Weights of a small transformer language model.
Size: 2 heads of 64, MLP 512 SiLU.
Training: a variant of Muon for these matrices, 108M tokens, 7006 steps.
Each number is 128 + 32 x the weight over its row's rms, rounded and kept within 0 to 255. Layers, rows and columns count from 0. The size above them is the row's rms in percent of the matrix's.

# layer 3 MLP down (transposed), 512x128, rms 0.0561, rows 49-148, columns 32-63
size [ 87 103  90 141  96  91 103  97  89  91  92  99  94  92 103  93 107  89  96 101 103  85  89 100 116 105 112 101  92  98  80  92  93  90  83  90 102  91  98  87 110  87  90  93  96 112  83 112  89 117 106 102 101  91 103  82  92 108 120 100  92  93  92 114  89 107  96  97  97  99 106  96  99 103 108  86 100  87  83 106 101 105 106 116  91  83 126 111 105 109  93  99 107 103  95  93 104 115 101  94]
[[140 145 152 129 116 116  91  66 138 114 131 121  76 173 101  88 121 159 165 121  83  72 101 155 139 134 144 183 101 121 162 137]
 [133  96 102  96 157  90 140  53 141 129 124  99 134 102  67 102 116  85  65 153 155 104 124 113 157 135 114 156  84 135 172 130]
 [140 145 154 136 143 122 138 153 118 124 126 116  94 160 152 112 172 155 146 179 107  88 140 109 151  94 109 150 133 162  88 112]
 [149  87 122 141  90  54 112 130 155 161 115 129 117 143 118 133 180 177 137 129  63 113 159 168 128 134 104 145 131  95 151  89]
 [147 112 108 154 134 111 112  56 211 106  69 123 120 140 119 138 145 150 148 140 154 124 115 138 131 114 162 171 136 126  90 116]
 [106  99 146 116 117 190 158  98 151  92 147  95 129 149  83 177 108 156 161 120 111 120 131 127 153  88 139  89 154 135 152 152]
 [ 76 234  98 146 104 143 153  90  77  90 124 143 148  80  97 170 108 128 112 137 124 117  73 168 123 148 114 126  96 113 120 161]
 [121 119 107 158 134  87 113 138 156 160 160 103  52 174  95 149 107 157 132 214 145 113 101 132 154 138 120  92 136 123  69  92]
 [ 99 179 140 131 129 108 173 108 125 170 113 112 112 139 187 116 141 145 137 158  90  85 135 113 103 145 154 144 116 113  85 108]
 [167 131 114 164  92  70 176 114 158 177 140 112  86 100 100 150 113 140  86 138 103 178 123 167 120 107 160 104 144 144 122 106]
 [152  93  85  93 151 115  95  84 111 193 132 133 103 160 150 180 174 123 133 176 123 100  99  77 114 103  74 140 126 149  91 146]
 [196 166 151 142  85 102 170 159 111 131 168 130  55 138 171 135 112 134 101 117 108  94 127 159 120 129 122 162 176 152 103 139]
 [ 73 152 135 105 100  93 180  86 141 133 105 131 152 135 137 117 128  79 119 116 140  96 158  96  81 149 138 141 121 166  91 150]
 [ 99 147  87 150 122 102  97 138 123 125 129 120 146  85 145 124  95  71 127 145 146 177 127 126 125 126  66 178 114 149 117  79]
 [146 135 124  91 107 172 109 136 115 152 120 195 172 139  61 149  83 188 140 174 123 195 137 120 130 127 159 183 113 134 140 167]
 [137 132 130 165 140  94 132 105  55 137 117 121 114 143 132  80 118 144 171 149  97  48 119 139 100 164 128 106 168 102 114 184]
 [163 103 148  86 117  81 129 184 136  75  89 149 107 224 158  91 131 115  98 119 143  75 129 131  92 139  88 107 107 127 146  89]
 [147 157 159 159 144  83  74 157 121 193 147 140 113 110 134  68 129 160 135 125 197 135 111  93 138 110 143 114 114 126 103 147]
 [163 127 101  65 106 119  77 170  69 120 102 105  80 130 148 140 192 100 133 108 125 120 139 114 153  99 133  73 126 112 151 158]
 [ 76 103 140 163 135 152 120 195 131 175 127 107 115  93 115  93 152 103 152 162  47 114 105 147 132 147 135  77 150 108 132 172]
 [131 147 138  95 148 154 144  56 108 107 171 106 123 105 133 182 129 117 121 101 100 175 157  75 110 140 104 144 108 141  95 160]
 [122 137 156 144 143 161 118 130 124 153 145 139 171 135  92 162 135 116 102 133 105 139 157 100  92  64  75 109  32  73 150 157]
 [127 184  83 101 140  98 111 105 127 104 164 135 117 153 155 159 130 123 127 147 200 156 142 108 134  81 130 173  51 151 168 154]
 [ 72 152 138 162 198 140  72 142 141  90 155 112 121  97  61 148 118 173 133 147 149 160 117 144 115  86 160 198 138 144 147  99]
 [131 108 151  85 177 108 140 122 136 147 130 135 128  21 103 141 133 115 126 142 128 151 118  90 100  95 103  90 119 166 124 166]
 [155 129 136 133 108  71 103  98 136 162 134 165 149 136 138 154 129 160  55 143 159 149 137 127 114 105 118 186 164 154  99 207]
 [167 134 104 134 168 169 147 164 126 108 148 133 126 100 129 165 115 170 169 135 149  66  65 159 108 119 154  82 133 106 123 170]
 [140 133 110 139 136 117 135 118 117 144  83  87 135  80 143 160 150 136  98 139 147 156  86 158 128 178 149 168 176 132 109 115]
 [152  73 126 121  98 158 116 135 146  95 146 109 110  97  58 150  80 146 108  79 167 106 131 121 174  78  71 116  78 149 121 102]
 [140 161 113 107 165 141 152 152 158  95  85 156 132 100 162 117 100 114 145  80 152 111  60  80 136 155 118 116 111 164  59 132]
 [114 149 120 167 136 129 106  97 161 100 113 128  98  74 195 107 150  93 171  63 155 119  86 131 204 198  96 123 158 145  80 129]
 [155 161 138 156  63 116 140 112 141 181 197 170  53 177 122 122 116  94 115 137  71 114  85 138  88 124 142 140 116 187 101 146]
 [140 171 102 208 107 122 114 154  70 123  89 141 137 191  77 104  90 117  86 160 105  38 153 139 136 137 104 136 196 144 123 146]
 [143 109 159 137 120 107 170 148 112 125 136 191  96 154 156  14 105 140 130  41 127  89 121 140 108 148 158 137 116 135 118 117]
 [189 171 153 160 148 117 111 155 174 159 192 159  64 159 134  99  95 162 136  76  63 111 143  81 104 125 114 165  93 102 141 174]
 [136 169 191 146  95 109 167 120 129  81 131 105  95 173 132 113  90 116  58 105 126 107 102 125 133  59 148 174 125 136 158  96]
 [181 158 150 120  77 170 128 111 145 100 186 152  80 139 135 106 214 105 150 149 161 124 139 104 141 151 133 165  74 107 152 180]
 [122 110 172 171  67 118 153  81 148 132 189 114 137  99 114 139 143  57  76 167 206 112  71 122 150 152 137 141 152 117  93 165]
 [167 137 117 103 137  44 105 106 131 127 150 144 129 174 141 118 153 163 122  93 138 161  98 138 103 124  93  99 118 143 127 133]
 [ 93 118 120 213 113 148 199 124 139 161 144 127 170 204 103 149  53  71 111 116 121 143 112 127 100 176 149  73 161  88  69 136]
 [ 66 138 136 102  73 136 106 158 136 121 146 118 147 109  62 125 110 108 138 159 198 117 122 187 129 117 104 183  83 100 110  95]
 [183 176  59 199  69 150 114 168  79 125 136 112 153 185 140 124 122 140 163 102  98  96  96 127 160 141 137 158  92 117  70 150]
 [171 116 111 128  81 168 137 122 116 130 144 156  81 174 186 157 147 122 180  92 114 135 133  96 126 198 113 119 182 108 105  40]
 [159  91 147  80 156 159 117 116 185 149 180 113 101 163 121 143 128 192 129 107 240 117  78 103 136 140  85  95 119  82  64 144]
 [116 154 130 112 123  69 130 101 152 111 120 157 162 111 139  99  83  73 148  87 103  89 154 117 111 113  85 129 124  84 121  84]
 [124 150 133 130 163 151 136  81 191 127 147 181 135 119  98 130  70 122 125 134 128 143 154 189 140  90 136 120  78  99 159 105]
 [130  92 159 131  65 109 164  86 105 153 157 119 143 127 164 139 134 141 140 179  74 148 136 133  65  79 100 170  89 150 127 123]
 [ 90 114 116 140 101 126 180  74 178 117 131  87 118 127 137 116 136 117 186 108 132 177  93  81 172 129 151  85 168 120  49 100]
 [105  98 171 200  95 148 121  80  98 168 130 120 135  70 119 133 147  86 146 124  88  50  93 164 158  84 191 170 133 206 122 125]
 [140 124 137  87 139  68 132 160 107 152 136  83 115 102 166 138 136 167 161 116 155 178 155 158  78 138 163  75 125 185 147 162]
 [ 90 153 147 163  37 149  50 139 171 157 144  91 126 136 133 100 140 132 139 125 175 118 132 134 160  87  91 177 176  83 183 130]
 [132 101 119 108 117 169  23 108 160 175 143 116 123 126 138 133  88 158 167 149 129 193 164 156 139 120 176 147 130 133 140 135]
 [149 151 113 138 111 128 125 135 134 123 162 146 128  73 117 206 136  80 121 103 175 205 108 150 167 154 124 134 127 161 128 121]
 [157 154  51 119 172  68  57  72  76 121 127 146 105 147 149  87  90 116 140  91 128 146 108 123 178 130 125 141 143 128 151 158]
 [ 85  72 191 101 129  86 129 143  67 114 158  74 110 158 118  71 171 107 130 100 135 155 131  89 113 116  78 175  79 107  76 110]
 [115 141 139 132 130 143 125 131 132 175 160 164 121 219 172 108 120 144 112 176  87 163 121 147 136 146 121 165 114 177 118 139]
 [144 162 127 122 153 127  97 158 115 132 155 167 107 121  81 172 173 138 142 137 204 157  80 108 123 139 186 126  90  98 166 126]
 [116  95 146 194 100 113 114 121 153 178 105  97 140  79 118 151 139 145 163 151 149 163 104  97 191 119 120  94 123 176 127 142]
 [137 168 159 136 134 124 166 145 172 123 172 169 110 163 143 122 169 119 177  83  97 115 154 104 119 137 186 121 124 153 132 143]
 [116 173 138 148 161  69 101 127 143 213  56 129 118 162  66 118 143  92 157 113 152 121  87 120 132 164 177 226 170 140 166 100]
 [206 115 171 163 102  98  96 141  94 151 141 138 114 127  97  67 124  79 117 104 143 148 183 132 127 105 113 172 111 155 191  82]
 [113 143 128 120 120 116 153 135  88 103 169  96  88 151 129 142 113 120 138 147  83 132  97  11 135 132 173 150 117  58 167 140]
 [116 117 122 131 105 114  80 144 125 157  76 141 135  81 204 123 113 125 114 143 129 211 133 103  82 138  80 146 115 177  90  40]
 [224 113  78 122  78 128  93 110 157 119 129 144 105 179 115 176 164 107 146 163 103 104 101 117 133 112 190 129 130 165 120 154]
 [155 181 157 127 151  92 162  99 136 187  98 186 152 181 125 152  98 145 169 105 146 105  86 208 154 134 122 152 185 123 100 108]
 [105 128  83 117 137 114 139 136 114 130 109 191 194 165 127  84 172 169  99 178 160 138 151 104 132  86  37 109  73 139 123 149]
 [153 130 157  85 121 146 154 164  91 147  98 140 150 115 169 131 172 141 133 134 115 123 143 138  83  62 132 147  41 151  89 152]
 [140 108  98 160 162 133 134  45 104 138 141 123 137 116 134 152 140 163  97 100 144 165  83 139 107 119 232 123 102 139  94 104]
 [107 124  68 150 121 140 100 100 133 135  82 170 111 231 154 148 113 176 151 130 115 138 166 112 186 133 105 108  63 130 105 103]
 [119 138 218 123 142  87 127 180 111  95 151 140 126 108 159 165 104 116  93  83 116 179 130  57  99 168 111 105 152 147  91 139]
 [113 137 149 118 158 128  83  82 148 137 118 120  97  99 148 145 115 138 147 170 102 121 149  78 197 146 120  64 142 114 143 163]
 [115  66 153 150 125  89 126 105  89  59 174 118 152 130 123  96 109 153 184  85 112 144 158 144 104 133  93 137  91 102 165 128]
 [ 98  79 111 137 128 139 142 136 152 145 109 121 174 159 152 128 125  84 117 124  48  77 182  72 116 105 112 133  95  93 132 189]
 [172 100  84 130 134 193 130 121 152 109 122 117 151 152 185 163 126 109 203  93 108 114 159 119 107 137 142 158 120 115 169 106]
 [148 112 123 143 125  88 146  94 123 151 141 128 147  65 131 113 136 139 165 114  57 137 151  84 153 175 177 120 197  94 137 126]
 [155 192  78 156 129 149 103 100 131 120  97  62 156 145 147 114  72 130 154 173 143 110 161 109 162 119 129 166  65 150 128 109]
 [167  88 164 104 174 176 104 101 125 115 164 179  76 163 106  56 157  91 139 149 161 183 162 105 149 119 121 160 112 110  98  89]
 [134  91 156 111  88 145 121 167  95 131 125 135  85 169 129  84  77 167 121 123 140 115 132  83 185  93 176 126 224  99 124 115]
 [128 127 103 120 150 120 128  89 117 144 100  97 141 108 130 147 139 123 105 133 192 118 106 104 155  94 112 154  87 189  94 117]
 [150 120 120  82 113 135 153  49 133 121 111 174 153 169  97 168 127 140 124 148 190 111 176 137 162 104 161 179 121 111 159  90]
 [147 108 111  99 187 113 138 112  91 134 103 104 165 129 145 212 118 139  85 128 164 112 114  59 156 113  95 120 103 132 116 136]
 [ 84  96 158 108  99 138 113 186 123  83 149 136 133 119  91 185 111 138 102 151 155 147 148 147  96 112 144 105 190  61 108 119]
 [148 121 141 115 149 178 115 128  97 105 174 139 130 178 131  92 180 135 131  93 177  94 102 146 148 109 115 106 117 106 130 122]
 [135 152 126 104 134 124 160  69 146 109  94 126 191 179 163  80  91  81 109 166 126 124 164 150  86 108 100 171 133 149 153 166]
 [ 90 141 109 112 169 152 141 117 139 130 123  78 108  89 104  96  72 147 149 197 162 158  75 103 138 159 154 133 121  73 129 143]
 [186  69  87 133  87 164 143  63  95  93 118 115 172 211 112 116 139 122 105 124 157 144  93 116 141 127 165  88  84  95 101 142]
 [109 101 111  77 113  52 118 167 100 121 172  87 136  98 123 105 159 126 151 187 109 106 138 181 111 191 134 127 113 163 148 109]
 [160 132 140  82 133 151 166 135 117  86 135 120 104 122  95 149 103 128 168 145 110  74 100 114 137 117 175 132 100 142 127 116]
 [148 142 150 106 124 134 137 165 142 131 155 111 143  73 178 119 156 124  61 147 164 124 163 112 146  91 187 102  96 231 142 109]
 [ 48 133 179 170 102  76 129 130 107 110 165 151  43  99 157 118 157 144 110 123  93 153 147 172 138 140 148  99 158 119 179 150]
 [117 144 173 131  93 177 148 144 115 163 142 192 113 136 122 206 155 129 151  94 145 167 110  74 110  97 144 151 101 172 120 113]
 [136 154 122 143 187 158 142  70 178 146  94 144 117  97 135 117 142 105 132 173 118 176  87 222 123 163 219 187 146 173 126 109]
 [166 110 113  80 144  74 160 124 159 170 125 154 104 154 117 107 109  93 119 106 169 126 174 110 150 159 103 153 105 108  99 129]
 [169  71 152 119 110 138  92 149  53 113 160 110 181 112 199 102 152 196 107 187 152 144 105 113 137  74 122 151 142 144  93 157]
 [148  80 114 109  96 120  98  91 118 151 162 113 149  92 128 142  97 135  69 120 106 149 184 116  80 114 120 122 123 127 168 183]
 [109 179 129 129 159 143  98  99 144 159 116 148 124 210 125  92 108  80 111 103 122 178 162  85 146 117 104 102 144  90 124 165]
 [164 131 139 115 205 134  68 124 109  85 128 149 114 130 116 125  83 176 105  89  96 156 123 148  53 146 152 178 112 128 169  49]
 [101 182 136 105 113 177 196 109 160 164  99 105 201 151 127 135 127 171 141 135  91 137 124  94 165 134 114  98  87  99 161 119]
 [117 128 141 162 159 121 166 136 153 125 171 137 141  93 114  50 151 129 146 121  87  73 132 169 153 155  43 123  52 110 138 157]
 [102 118  98 146  98 116 131 113  71 132 186 160 143 163 202 102  94  91  95  94 175 185 154  96 160 106 121 126 195 174 114 171]]
# layer 3 MLP up, 512x128, rms 0.216, rows 50-149, columns 32-63
size [114  88 144  96  94 106 101  93  97  95 102  92 100 104  97  99  94  97 107  99  92  88  97 106  98 103  97 101 105  86 104  91  90  97  88 113 101 100  85 110  93  95  98  98 105  90 104  93 118 106 106 106  92  93  98  98 106 110 104 102  95  97 113  99  97 105  99  93  78 112 103  88 109 101  97 108  95  94 103 102 107 105 112  93  93 115 105 108 112  94 112  96  98  96  96 102 120 108  94  97]
[[113 105  48  85 127 125 127  91 129 117 120 143 141 153 124 165 115 119 157 113 141 166  65 134  95 124 104 112  83 100 140 130]
 [ 72 110 107 175 117  93  86 128 127  81 147 113 156  99 115  39 141 146 155  82 166 150 101 154  72  90  40  69 169  79 128 144]
 [143 129 102 140 184  52 117 129 139 184  88 124 164 139 122 126 174 149 113 110  98 127 145 133 162 148 119 117 141 127 126  53]
 [125 133 140 142 133  75 130  93  74 151 187 203 147 126 126 108 168 126 109  75 149 141  87 172 124 101 150 150 193 145 166  97]
 [126 174 115 110 163 116 116 167 166 172 141 113  86 168 138  74  90 171 149 150 186 156 169 121 176 175 154 160 106 121 160 116]
 [111 142  94 126 140 107 148 132  93 162 179  90 141 137 113 146  77  90 127 157 168 144  94 162 103 140 163 162 171 117 114 130]
 [136 179 113 190 125  91 111 130 140  93 112 133 136  71 117 136 116  96 123 124 134 154  76 100 118 152  71  69 127 154 144 123]
 [146 177 100 118 171 176 108 141  38 103 146 119 123 179 101 124 169 155 100 118 180 151 161 131 166 118  89 138 148 104 118 203]
 [ 61 109 137  98 179 125 103 134 171  82 161 163 161 137  81 110 160 157 186 172 103 154 145  83 137 168 125 124 157 132 156 192]
 [131 184 156 107 116  99 129 147 122 113 120 134 162  82 161 142  94 125  88 150 142 142 133 135 110  86 159 164 130 122 156 142]
 [124 119 134 156 147 115 103 101 146 114 123 134 154  84  72 124 109 141 128 128 143 177 110 103 100 121 117  95  95 112 178 128]
 [116 150  84  76 168 167  87 190  97 139 153 154 113 104  81 117 166 122 147 169 114 135  64 120 117 142 118  79 116 148  98  97]
 [186 127 118 108 183 134 107 182  97 147 139  93 159 172 108 179  84 106 146 146 156 128  76 127 187 158 113 153 112 108 100 129]
 [157  59 105 126 122 149 125 102 178 167 167 149 108 120 129 132 154 166 142 131  95 162 129 115 190 133 177 165 137  92 143 146]
 [136 142 103  77 177 107 137  83 112 138  70 106 125 118  75 160 138 168 107  79 175 135 148 205 123 133 123 131 110 129  94  84]
 [112 125 104  82 126 130 122  67 124 156 111  61 155  76  76 192 119 171 173 122  94 186 103 196 168 105 126 156 122 165 137  96]
 [ 93  79 143 138 130 135 184  95 164 154 165 126 163  89 173 165 158 125 115 132  60 182  88 109 148 138  60 111 137 215 156 120]
 [ 94  96 168 156  79 176 144 133  75 149  88  90 151  94 137 131 145 170 108 125  99 129  93  82 164 131 141 102 133 138 120  71]
 [136 153 100  72 151 132 103  96 132  28 117  83 152 137 118 168 114 185  95 130 199 174 131 101 100 117 167 150 120 115 126 108]
 [104  84  85  82  95  72 130 152 138 157 118  99 161 124 118 175 126 123 134 152 171 146 148 108  88 132 133 142  62  78  97 117]
 [185 116  56  97 119 151 149  44 115 112 167 143 148 103 132 139 119 161 158 121 118 108 161 161 113  93 144 118 130 150 200 137]
 [144 134 179 126 153 182 114 100 178 171 165 129  99  95 140  71 105 116 111 177 182 167 109 160 105 145 145 139 139  75 160 164]
 [144 129 135 128 159  61 146 152 167 121 166 184 144 106 168 148 167 172 125 167 117 128 175 161  89 151  59  90 111 142  92  82]
 [132 177  97 124 136 122  60  76 113 157 125 150 128 195 177  76 144 137 134 135 106 108 137  94 102 162 182 144 135  63 101 148]
 [113 153 138 163 130 120 169  99 147 112 145 150  46  94 135 122 153 112 104 101 124 114 144  95 124 145 120 145  83  97 162 154]
 [167 200  89 136 104 219 117 146  59 120 196 146 103 152 129 117 108  86 140 115 158 130 125 135  84 102 117 119 127 128 118 107]
 [149  94  87 140 151 114  74 181 144 117 186 144 170 140 134 169 130 157 113 153 166 106 122 194  98  85  79 159 104 123  96 102]
 [104 157  89 105 147 196 118 181 184 114 189 182 148 150 140  82 148 141  98  86 129 135 140  96 104 115 184 158 123 102  92 114]
 [ 66 102 140 161 186 117 108  95  92 160 145 152  92  63 114  93 136 151 133 146 175  93 124  97 127 213 116 142 124  98  57 123]
 [144 161 146 189 104 151 142 148 101 132 122 175 188 120 122  82 104 184 127 140  91 140  99 136 104 120  87  81 112 156  88 140]
 [150 177 118 142 222 162 115 103 124 148 109 140 181 130 152 109 130 111  81  99 153  92 130 100 129 111 127 159 163 115 179  83]
 [ 96 106 106 151 140 124 116 144  92 199 141 112 155 127 182 155 150 103  69 201 126 114 154 142  94  86  53 122 149 102 127 150]
 [106 150  55  97 139 135  90 132 147 152 133 124 191  67 126 122 167 129 112 156  96 152 121 118 169 138 145  98 124 133 156  77]
 [149 107  92 151 123 163 111 100 118  93  99 136 133 146 156 181  98 142  99 182 181  78 152 204 151 144 139 142 190 134 121  94]
 [121 120 105 152 152  98 107 118 154 142 197 140 146  98 120 141 147 150  75 149 125 147 190 180 148 116  81 149 139 178 173 163]
 [168 110  94 143  93 174 123 149  54 128 104  81  82 177  95 155 126  57 138 114 132 132  91 147 141 131 129  91  70 107  58 197]
 [ 66 129 151 129 147 106 148 112 114 118 156 108  98 143 114 114 112 120 176 120  96 194 120 139 144 131 180 137 156 140 180  94]
 [150 181 142 115 179 124 153  68 100 146 114 131 115 134 106 157  80 134 134 110 189 148 108 148 110 128 153 146 133 151 155 170]
 [ 45 177 117 100 128 145 117 183 120  76 144 111 117 167 108 113 160 108 126 138 131 142 116 114  91 112  48 115 111 141  67 128]
 [106  84 103 130 117 135 109 180 113 144 151 103 136 103  85 150 122 159 137 171 112 123 120 134  85 117  45  96 187  97  99 121]
 [151 145 112 156  87  61 110 143 139 135  93 120 124 127  68 123 143 126 144 177 163  72 108 130  83 161 114 175 169  81  72 127]
 [129 104 112 156 121 106 104 132 147 128 112 134 180  87  71  63 129 107 183 148 147 126  90 130 109 112 126  89 119  91 173  97]
 [135 168 118 102 181 117 144 123 183  92 145 178 157 156 151 143 151 194 147 109 136 118  94  92 114 146 130  89 167  75 101 128]
 [162 147 151 101  80  73 189 181 158 100  90 106  75  83  66 120  85  72 132 145 189 131 139 156 146  86 190 149 102 124 107 141]
 [ 73 156  52  82 137 119  84 158 158 162 151 132 159 165  75 181  58 147 128  81 121 112 131 114 105  42  91 126 118 120 106  73]
 [120 132 129 154 154 135 115 107 113 106 189 100 149 102 142  77  96  91 169  69 178 127 152 167  77 147 106 114 129 140 114  89]
 [133 118  88 175 134  55 140 107 142 177 142 139 165  88 209 149 151 132 156 120 124 109 105 156 148 118 183 111 147 139 139 115]
 [215 115 138 105 158 147 126 110  65 217 129 118 176  81 151  96 154  65  97 132 137 108 124 180 178 182 156 114 115 135  91 172]
 [127 146  94 108 145 132 123 106  81 113 130 125 148 127  62 127 108 118  94 102 125 111 109  78 198 147 164 184 175 104 168 132]
 [152 124  70 118 114  79 139  78 134  97 137 154 110  81 120 122  89 109  98 112 184 113 126 183 157 103 124 109 174 147 108 114]
 [144 154 128 168 166 106  58 114 107 113  88 167 103  89 158 171 137 152 109  73 146 123  89 122 113 137  80 175 111 122 209  70]
 [145 143  82 114 156 143 132  46 106 126 115 189 126 115 119 184 128 135 162 201 114 138 148 136  84 143 120 160 124 140 163 103]
 [114 105 185 139 127 149 190 101 155 142  88  92 126 139 120 117 140 134 161 150 145 121 100 103  86 154 112  98 128  95 120 171]
 [155 115 104 110 158 129 122 137 102 115 112  49  88 115 101 149 148 157 128 116 130 100 137 127  96  93  79 173 158 115 116 112]
 [136  61 108 163 182 181 149 108  71 114 158 182 122 150 121 159 115 152  80 100 138 182  70 143 193 137 148 125  95 123 106 132]
 [104 171 172 121 132 133 109 153 155 118 114  84 127  96 115 126 120 122 158 158 113  95 136 133 133 134 133 118 143 119  86 172]
 [ 99  82 121 135 141 137  81 136 156 205 138 103 166  85 123 108  93 145 122 109 119 126 182 167 146 140 119 132 156 118 155 146]
 [ 49 148 110 145 101 136  98 158  89 129  69  69 134 128 121  85 108 101 110 163 127  92 122 127 150  99 117 129 116 171 150 136]
 [114 101 156  80 138  57  71 175 118 131 118 110  87 101  86  81 123  91 166 141 154 186  86 200 134 160  90 153 156 148 119  64]
 [136  86 165  62 165 132  65 177 161 178 132 110 127  38  95  75 129 106  91 145 158 157 177 122 105 169 117 160  76 112 149 139]
 [157 136 147 158 149 107 132 147 157 100 118 178 117 135 113 113 178 128  94 137 132 143 183 167 150 117  96 102 119 133 125 108]
 [166 145 154 148 149 128 155 107  64 111 168  85 110  98 134 107 115 113 138 169 123 127 153 118 152 152 102  99 126 146 162 180]
 [113 114 120 139 104 177 133 152 109 139 118 157 128  99 117 136  38  70 149 151 144 175 123 154  99 147 138 148 117 137 123  96]
 [127 194 159 103 180 109 136 113  79 159 127 110 119 156 136 112 121 159 125 167 166 199  88 138  82 166 140 151 133 130 109 102]
 [ 79  84 104 111  91 148 123  62  73 138 158  65 150 100 134 156 140 133 119 138 182 131 117 129 166 152 102 143 107 138 127 138]
 [203  93 110 160 139 140  96 136 124 111  94 146 167 128 107 134  50 124 156 114 106 113 155 153 110 152 164 102 175  67 102 130]
 [ 87 173 100 122 136 134 173 216  98 129  92 123  59 162  87 123  85 171 147 102  79  79 138 104  91 107 115 132 116 131  91 133]
 [ 76 114 118 182 164 188 174  99  96 182 120 140  55 110  88 114 170 149 151 103 111 152 144 118 113 125 128  79 155 155 128 172]
 [112 138 127 155 175 160 162  64 128 132  64  81 132 114 116 157 155 106 156 135 134  89 146 123 123 120 127 145 146 107 164 125]
 [ 77 138 166 135 128 106 112 111 162 137 106 123 136 127 116 143 126 138  83 120 195  90 158 124 183 105 147 104 100  86 151 110]
 [ 45 128 112 100 126 122  90 161 162 148 124 106 127 120 174 117 105 145 190 123  75 119 123 107 131 117 152 129  73 122 144  82]
 [133 111 116  99 145 127 106 129 158 130 141 123 102 111  75 166 151 184 105 155 128 182  88 102  76 111 165 119 184  75 136 152]
 [123 183  95 162 153 162 155 145 115 157 126  43 198 145 189 123  77  92 146 107 128 101 193 161 118 116 109 138 161  81 145 113]
 [153 154 116 218 128  88 152 154 159 104 119 136 163 161 134 177  73 126 141 127 106 101  95 167 166 153 117 146 124 141 170 132]
 [115 106 184 123 143 173  97 137 135 111 146  69 101 132 135  95 104  71 170 173 116 132 192 140 134 139  59 102 111 122 155 169]
 [143 144 116 100 143 150 103 126 130 142 164 179  74 120 122  71 181 101 129 215 124 119  76 134 135 137 145 148 120 144 119  67]
 [167 113 160 117 163 140 125  97 174 107 103 112 160 113 126  91  75 147 141 152 148 204 116 115  63 125 123 190 198 120 142  95]
 [155 168  65 133 159 163 131  80 142  93 131 174 144 101  99  93  90  86 141 116  94 123 130 114 149 133  94  72 131 160 159 114]
 [ 74 150  67 169 153 167  55 127 156 134 123 174 122 131 125 101 134  32 152 161  95 166 139 160 117  94  84 118  88 156 168 129]
 [115 141 125 104 137 161 136 102 161 130 103  93 165 134 156 142 165 130 122 114 124 154 134 173 134  97 109 143  88 163 187 115]
 [ 55 142 131  71  72 127  95 176  68  80 129 124 143  98 143 120 152 138  55 156  75 143 128 109 101 133 121 148 142 105 120 149]
 [162 138 102 170  95 140 184 180 139 131 117 145 101  84  55 112 151 120 155 142 118 137 115 155  53 150 131 128  82 153 159 177]
 [ 64 114  66 145 132 209 101 156 190 131 126 152 115 103 195 151 174  60 130 166 145 123  93 110 111 133 137 123 130 124  73 131]
 [145 119 203 155 132 183  89 139 103 127 105 115 134  69 145 119  23  91  84 103 147 126 179 104 155 116 142 120 171  78  92 146]
 [141 114 117 100 143 103 145 134 121 163 153 120 109 129 102 132 150 141 152 138  20 131 112  90  94 162  80 101 144 152  94 180]
 [159 130 130 131 144  93 114 182 118 102 156 138  87 113  76 142  56 146 158 108 111 115  99 126 140 126  57 175 212 142 180 187]
 [141 172  89 118 117 208 154 206 126 147 102 133 167 161 121 139  92 103 175 136 144 144  88 113 129 134 111 100 113  94 107  69]
 [ 86 147 162  91 129 143  95 129 144  78 164 160 147 149 127 130  88  65 180 112 109 137 162 153 155 107 103 101 128 102 150 200]
 [124 158 173  78 199 122 210 152 113 118 128 160  70 165 123  97 141 103 124 147 132  99 135 121  92 164  73 109 131 140 118  96]
 [147 139 143 120 137 111 138 117 131  87 165 160 163 100  91 145 115 140 147 103 132 178 136 105 109  22  83  81 109 168 123 106]
 [126  82 185 127 146 110  99 122 149 156  91 101 159 128  94 112 129 138 102 174 170 171 159 161 138 151 227 136 124 142 138  80]
 [ 97 130 114 101 166 147 111 135 152 189 137 137 157  73 146 196  92  49 204 114 116 133 126 158 142 102 110 116 158 134 105 125]
 [182 138  97 119 130 129 182 120 104 144 147  91 174  77 165  84 135 100 175 115 149 123 148  66  87 137 126 123 111 138 195 121]
 [112 112 125 108 166  83 107 108 122 125 124 100 137 168 102 105 132 144 110 131  52  67 131  66 123 137 134 129 158  57 149 196]
 [133 102 128 100 178 155  82 118 126 137 120 104 127  61  94  98 162 149 174 164 136 110 112  93 125 195 128 127 137 172  93 159]
 [110 151 112 105 145 179  64 126 130 134  95 120  83  49 147 137 125 145 103 124 125 121 154  70 111 199 174 176  73 121 128  93]
 [ 96 158 114  67 135 172 142 105 168 182  78  87 173 159 146 111 147 131 119 151 150 155 150  97 166 172 139 157  72  91 119 164]
 [132  65 100  76 152 123 126 161 151 101 138 145  54 146 125 104 134  40 161  76 145 193 149 148 141 103  98 145  80  55 152  85]
 [126 154  89 154 150 107 148 109 155 176 107  77 119 112  96 100  82 105 135 189  89 114 185  85 133 167 128 150 106 118 119 222]
 [149  89 101 136 139 110  70 149  78  71  82 134 120 126  99 120  89  77  70 128 104 150 148 143 132 100 165 114 167  62 126 168]]